{
  "n_layer": 13,
  "d_model": 448,
  "n_head": 7,
  "n_kv_head": 7,
  "head_dim": 64,
  "d_mlp": 1344,
  "vocab_size": 8192,
  "activation": "tanh_gelu",
  "norm": "layernorm",
  "norm_place": "pre",
  "norm_eps": 1e-05,
  "positions": "learned",
  "qk_norm": false,
  "attn_scale": 0.125,
  "bias": "all",
  "tie_embeddings": true,
  "parallel_block": false,
  "init": "normal",
  "init_std_qkv": 0.0165,
  "init_std_o": 0.00323,
  "init_std_up": 0.0165,
  "init_std_down": 0.00323,
  "optimizer": "soap_variant",
  "lr": 0.00295,
  "lr_mult_o": 1.1,
  "beta1": 0.95,
  "beta2": 0.95,
  "lr_head": 0.00758,
  "grad_clip": 1.0,
  "warmup_steps": 200,
  "schedule": "wsd",
  "decay_fraction": 0.331,
  "decay_shape": "linear",
  "final_lr_fraction": 0.0,
  "batch_tokens": 65536,
  "seq_len": 1024,
  "doc_mask": true,
  "train_tokens": 302600000,
  "steps": 4618,
  "dataset": "wikipedia_en"
}
Each number is 128 + 24 x the weight over its row's rms, rounded and kept within 0 to 255. Layers, rows and columns count from 0. Numbers have three digits each. The size before them is the row's rms in percent of the matrix's.

# layer 9 MLP down (transposed), 1344x448, rms 0.121, rows 993-1049, columns 224-279
091:111150104174099119128130137131115097110142168141134146135144126143143139136141125131119128150143145139126157119135117126140107154170114156120092162127120131103155133111
100:112133136139086131116110136146113154122103149114141129109110130117089130126115126147112107160153097137130124126092149133096122124113150132121090115148129159108158203154
091:145108138127153172121166128124099194067120159168153119122126119147138121153119109128129106153119107105124156084139090094104144106113117110110104167153088099152136108164
106:102123143115105088134165141141153140123156142155114120110108097119141106093074077111147200108162133091147125064129091100107110100098124102117139125150126115118102134101
106:103111113129109131070169131147112127095166137164157114154084124116163106156118135143107125125139111088113128118122074075104118108137119145105100110128144112089106098133
099:107133127155116117106159144130111139145113105154134150087128138129117112187128101101153116149144082148142129154131130125157124134114103112134102156105155100137148126127
106:165161089108116132105141127131151157101128122147121114141122125101150104110124165134135181075102129091094142157099131141111142134159115072103147148075113129111143134145
087:140171118097114139084118158145125149130151101114130112123092107075136098151121142144107130125172131116105126152137134134104135136112146126081153120149133165113130104128
090:116096126129146146141191116160164119144164128130138138143126120152158124146081138150116086144130093078127168126088118147096126124184135117067168132149126115101154153112
093:134139165085112114122131116098151122134150145150139123137109143128092109120136135148087086130140124131103105116090130142097123097114112104112145134097132116137111112175
103:096191112155132082145122083114121126110104117174129130124139113153157104146092106117142171111138112152135129138144161092126150103137138131161121111133104113151171128171
105:161110146137115144114102117132140144094075129080146103133151145174132114164174101111087126108154119112087117100184148114129127132137066156126165140123103129095144121134
140:115103157093127105153115144131166116080111077170122116135141136128093112094119103143097140109104121117159093158111124129124156100102123149126081140128127156075132110076
095:128113131147155109120137126120128146162170129141111091160148116100122150141135120163065163140097174164091104108139124111115144123110109140129167105141113117096113144137
105:110132077148163163135149169121144102140135103142118104169115122140138142148133134142138160129133178144131113114146148098108066159162129113111095125101140143157150135118
097:121107113109150154116159036125117088141137122125122116160115115176136121144112134126125102123128115084116104129109144148117169166128126152096121114133119122129109151108
105:121121146115113145136145121160121093132105102079171133160118145113145110092128146144131132104151085152125106136113121107079127129143143122113105150120135119138110117151
097:140117144131106126122115125114128134100098107121134113129178149094128111113107133096117222141100140158133106170111123117115122123148126123148127114102085163164116097142
099:082098067157148145134130121111128157115110110104123127147121138087109105145125100107072108168107143162141122180126137119142126127149143126098175124107121080143091137121
102:140139125133120121170129123148165122079164129116107116113146141158116092117134158116139114146115115105141142093152115134124116108149153172107143145114082082100117085119
101:137107129153125113147110138113147180097110071113159162137129111117147136133106094092110187140079155119136140074127084125113117090124091133120144125107160159062152082135
085:106123132144130113157103138076172138185148120137108134124122132112134112129111182135118140134130183177111118149105154170133111130109137107153108113106122098149137120139
097:141091095101113107139135135123132134108114159145146152137074094090105127149144133120155106100058121148165136138104140103133138151091141132162133095160152127123109122089
094:134122101117099123134135139097118080148127158104144136113163117103101085132131124103134140140163122125119134122078110127105113102132116128142122121163152118111124149075
109:095098146173055124129145143128143176130122130128164137139130122121160108135074099136144079113118105147093114132115134155119095124143154141122138107113089123115157163106
100:121135060079176143141097112093092151122156114122120131110113129114112113150113132159128103124095166142105115116119154142147167133129139151151146109088123094089140116130
103:111127127112129104150102102148154117150150150095128108074159120144112102137156127183117128113100159089127129128124146134054124129125110152132100102149132140134142137139
106:188124148122092141145117111124123142138158172135116084119188137103185100088096106165096145139120149116136094123113085119093080167133097131068091176144128101119134144124
098:194103116119144117108120100148103130150129146140137097166122098163104144110075134135108128182121085120067116094139115100101167133132100132189138139137115093084156130133
097:143147102088125168102141133134096118098104170103122145083105112160123132138140115109104116121143135150121113128090113116160154137132142141124103140130116097125116102143
095:129149122126121115147136166133122103100159139166156171148146128132127118130156154162101067140142148165170113155157111130122108142131120148127127147139118135131145128129
095:099119089101160132139141056107152140147102107155102122186111180162152153120117084110122160093131061101110135151091109105119110093111111129114112138172124134134113166107
096:149114140120106139148148098116109082163134108057105112174119110111130148106109149177103110138198123106107108128109149184155125150114139117133156123161087133073148121108
110:140137107126123146147144113113126143159141135121117166073132118125134124110133125099119123075087146130080168132121112113156151126094142146155151133148136151126133148081
103:173118142103107088142114096092178125137105136115097159136180117163183109134107104116113137115115149121116124140099118139106127114114110121087130150170099091087154123122
101:151101115124132105134104143136102109097148104122100115131081093139151071142106109120074159170161145154149116160113102126121113099148142098080158177093105096177141128137
093:114124177091124098102152108133158135098151162136105144114121131058110078109093111150106107089049121120151112148139143099113136092150127137120169143171151136106127093150
109:126104138153183159094154196148122090131167119106124141097108165116158153158077171139117109134166112094128108128157148136128124147106092148125110157145120098116154121125
105:119084151117113108145144103099129071156180147136169152136137111068124128150107141135138138072153115117083084138145095117142111178108148104156138108144112169100102140079
103:091113081147180122099148120112131112174163149088130116141118135165129106120174135086180202123152152120143101124102134154094128106140124150165135094109146109117121116116
103:144102131125157089107144136135144160130166096069150103138135153112137142122152079134154114119147055143142155132115158136116123141123093165154146120084099115124130113042
091:099169121134140163120111120129093147130121122172067153126090097103136139106156127122113181084096133138117167157127140129162128111146138110117141100119167082133116169139
097:141144152060166119092069115151121148132105110131136139136099139088122138119148145133103124170126135121087091100092134100064153126131108120128117144146090165148100115175
088:121069110172107170086131113148117162118121142115149149138179119121121162158111138134126135160149098095133140154087133148148133131131120130156141108151125121141139115147
103:120125111098128128119166146104096122144151162137140109152131142177131165144104090103106124118112115146120132137153135125091124148169145145069065140130145107142147136136
093:128163101134171133149148118135066144124134140127165118100164143116150125156094141145109115145126119173125086140100123090171091152122114129141138147129143132107136136144
102:108162158115125132101136113082118098170153185087107110164114161138124136167117141182091148148109134169120123099178129093137121127117112121124146098094117089138113097110
099:108120162112119091157103107113114152150167133165114118145099107101123115134101103132103111083160170123110085104102118121059126076136129116149121134169148116136132127155
104:145159098106118132146143118123130117113119129115132132139105146155143140110126113151150187090088142165117138081116142144147099094121119140169139150170114097141127124181
107:140172095145110133091129106125116123136145098112125091161129135141175092117085097150114144118135178143129154132124157138156135154155115131133151111132143124107128152106
103:130099147159155109121098100133138120138125110102158115119166120146104081145101143141118146155115130111141156108169097140149118108107130125165135161168149096141139076099
096:102134136086137146129082151097142137092146076114137152122080130148138112156144130117124077120135120121158100082119156134129092129130109079158133156120116110121124086081
086:147109140152108081178088127121107148156134129093098133116130121120120135159157130140134142113123109129112156113137136079133131100120167126136136174136119162168112107104
090:121108156128105118170150135114131088129136112092157181104102154096135090138113077115141175100158125121115114110164102106124090146116111135122161109136159142121135110141
098:120096139150114126107111167126115091121127094163137153090114169169131135112102144140161091122142114107142100149149111176146117135094061127167118104124119151125129166135
124:141132101088115123117150145153144158128109114105123129133113115111087102133114138122132178105124154123127144174125132161156148126125140133116157147145120131147089103138
100:119127112096132117107134111153138071117147110106104119129155131115092139157112117148163144108131108088104103116138178116078113077093113064158152068122156120131096102125
# layer 9 MLP up, 1344x448, rms 0.113, rows 994-1050, columns 224-279
101:106140122169103130128124153151132141079152125148132120144141115126142076086158097104137097136152143134112135133105100098129134119125140125094115122143142160160178097148
092:120131103076134090116133136111114123136114126157127124163091124124110105118123094117130140093146121090112136095183108128141124132079113116136113108102152102081132108124
103:086174136103166128169107121067147125101139147103123098128109071126142095128090102144180180149097159103110123144121134102130117128089091173124083137117121175144123122135
103:131131091160093152115143097112127097076113156099110180125128104143120088110162099154112122197154100119133116133113101115118127125136139112083133114132140151126092114115
095:149119165120140168162105096129105126143113124124117103112135116189152089105126158150107168150149100096109098158135111129126156153161110151129115166128066131118144139151
099:130122078114134126133137101127118117127106112126168120151137124150179122077142151165142115129120100108120128131158160145141160088125156109168144103124131131141122083159
094:151109148133117130163141138096071114113135050120141090145112137121106141125099143152142144141099152103104144143145101083137182116164127137127189133114099110119095154158
092:143158149153045159102078116165121098160113131124127117109135128128151141139144101115147149102109176155111115151127106122121103134104102111156148103098131110093139100135
097:151094138140139130071135127181146188101132133172109110146129160133104114087117128146111142126104110109083127120084132107120108127127110155104124145129138113126171141143
103:133135158099081114098127148113166111088157136145165129099106093074112161072083109131089136143115100113113161167142111123093170136121147141121123122148139132144144133152
103:098130164112134119095105121152155108112129114082102108117118125088146125130139130089117131115125131107180174108145116134074099107112103090187107104146163134136130119100
133:116119120132147122128112152150148167098127094122096161136143104103115110125118119150134161123128127099135105154127119137120169088127132133072154114156134156156115129098
096:133141153142147140104155117167100139139163135116139113124077130114146126072130104123107141089085137120091159126156115141143103128107100144158175109172162074177088128099
102:135142106144113123101119126121071126083107103139146111164116101132114123153116161143118156148117143147136092111107096129116084110071152111149120123113142120131131112164
098:154181107085111152118197066102087115129129108110151170150132122150146092114121123127124106090096127155113159137155118091075112119116124127120133112099099102098103113161
101:129087123113096111141115132116143101127111116098139134108111150136129148137161152126106136140164117135092149168128108091107174130146160127131209128113137164077110131135
096:169124090097127090127089114116143126168110120102136089099155120124101105116110135104123063146111137172144114107170140148146118129147134134122118138119146159079106118117
095:152136143170095140123176110151111114148138148169102156126145134147095160116117095096083108156091122137130059141094096121112119149183154100154097120154151134102092126138
097:093133063152126101139143198133179098134136095116120123127146111127140101130163115201100083116129125136158099138126130103133192128134118113139145130122129144140121119101
099:125158143109120145143139087113169117123113139080132132116130141122154152087164180129171124165157129119087162067146146112077094134121102142097147157130118153153136149121
082:119125115149153101116154150121125142154123121092147094097122145119122136123132165171187137128092094108154141105146125102167163166132111084067143139117123144112137163133
096:141104100121165155106115114129131126092162084107148150119133109089129114108140127130134160097098101130139155143130112147150083135134143131154149158159134173139138158150
100:119130122080100095138103141118136136153160130140109172119131090138117133128086139104117164108158119112144128117124142126141098157140162173148131156171148140127106110152
106:135177095120123151160138116135124178102139099127169109114155141146165095103108076156099144137090119146130124106139125147147143137147126127147153100113137124146121112111
099:141116129112128134173145128120113148119187152139156137114102152113114115105122137117139111154094146124096112131113139120107135111151140131131091140133128102117128143172
104:109134151126155097070137132125154136127152119111106103146138143113099096194165124136180092130168118116122112133173144123103130151125159143171137105122104161128107148133
103:142149116150142115173115114128111130135154149089122163158167139162110103103129129133120123110107154097141160126153085165153085131144140145093129177108176115165144181150
098:127108093139124153110121149109136090119135118137135103149159118148124129094090118122145144086123107090105094122139146143121105152139113091162189100107108110103146113138
097:141128115136111144160095144099134116102109113163082129130110132130160183119135115132104093138093132114139128164147124150145144156110181101125088086155152121097119137146
096:152160124129133112146140104130124111159121091131122105127114126145123170134136092161136119175115118124136146133143119094120167132117111114145113130155116152129122113140
102:122124131183143104160164131152153093154170121119128128101157165127158140132125125128120100084102146121142100101157150090123085148130144123138171119130160133127089171105
094:087155137149165108140159131145111135067134117120126126116133153138167093100096093163113108104144063147126101126148132113113128171124081103179119124119093146125149123130
115:146164124142080127119091113122103127140108137128104142146146068117146103074115119136170083089155113138132170121119172114118133142084121128133131108141110145144123149130
101:096145122136137142167135122134105133094116169094127160117116152107149138067189075161080097108148108157135110074116131102163090125118123121094097158098157185108164082115
096:146161108131100140132122128101145130147091122157139139123139118122115133113122127134121117167103118072110133111106141155100061111151174134155099139087134154145141106101
099:086075125122108109120174152103115135176083143146147147107131147130147122094118161157087158077144141143133117128110115140149116147078132104141088137101143120135150103089
105:082176121105125136151121133164096086121142157122108118180145158153111109104136161131116154116115130158101145131156092133142114099107127126098106144146122089110176131138
100:117089113143148186115155142128159137122130177090095117105123146152090098174169128142120114107113151111132177119170131152131121153123137104124149115144104140147122131112
101:152123107116135132132146135150126131162155090068137135134150150115115137147159111185148156136148112145097086114141129176166136162146101120155176108115140111130156098140
100:091125113097184115159177097088123117157140079143141101089148127124124145118122078144132154130145122134141120140108119148154127142128141133126153112096083099160114144102
098:149169053125113127163124111115108095094139150142146134134137103175110110089137151097116129168134118114124163134137119111108112138140134142165117073124148109144132115090
099:107111134142154086126139132129115116112123123096095121131133125091142108120136092141115102089134142139125078109173138087115165151158166147158096127143116101127098119123
090:134124164156143149138099124113115130139148121107159136126138106157140162146095095143169124136095176159082152121172159117122094111125141105124179150122138130104103120091
096:133109121123136101135069106138102115148112167098133146108115135128101155152113114136149117125137126153115152121143115145108126143112116146118162146157078112112135079134
094:114139138132125127118125195113109105092136111105146129157144145111159104108184123164145171096142142135142090161136109130100106118091148155148132121172105131109142130157
103:106130129092088136094120127120147160190145160133115098169128134121152133119094115138124155108089164153107099107138144127129144116185093162106124110145114110117098093121
100:150153134139140135109116145107108127164139102108103114118116145120131123102129110109108116149161155088147095068143207117135181104141108097152134137086153139126138135143
096:112116108148140157128154125119088122114106143157078128137134156129139082125173077166151142119090123123123113125134125169130152158142102162116124131119146166140096140119
100:129091153159130164139149133131133125144123123083144124115163140104171159092181107135127160181104116109072142110121129129134132129106098080141160201132168170126149150101
094:125142137165138119111148129136129092136118119114107153079118105123149114144113156161092143173115098146112103167113129129133120152109148094150114127137110153172134140108
094:128119144129088129111120086107118112138125095127158189147132115127100125149084118130126159117093155153155150096106122132126152099155150119153147127110115141069119136119
101:123096131123111199121145101118102140129120140160127138118126151133147127120132119157124150152155180123105064107121124161126137119103112146159140093145103131105153128138
089:103152141117099090116095100128123103121146105132101129150109148100153102117108122094091134080154152128119104109146102109118111146090136176100117125127102102126135172140
100:080153151138159130128157093130135117121118120133158125072109135132134170106157134145112186090144103148154128098100107114101126161145086170147147143134110086083116144096
114:111104093103102116106154113134164121131170121138073140127168135125175116109120145159109128111122096113120131138128105178105133131161134156086135123121132127107155115111
105:142126205108141130120100151141142123130109130145137145133126121133119095111119187135140153082121081106146146090161133136145132180134112141105109160105180162128117119181
097:102156105162145115143113155121122141116101139118091108120141102138120165126138122104053133109123109124156146149178175129112080117107123193128115118099141121097166111119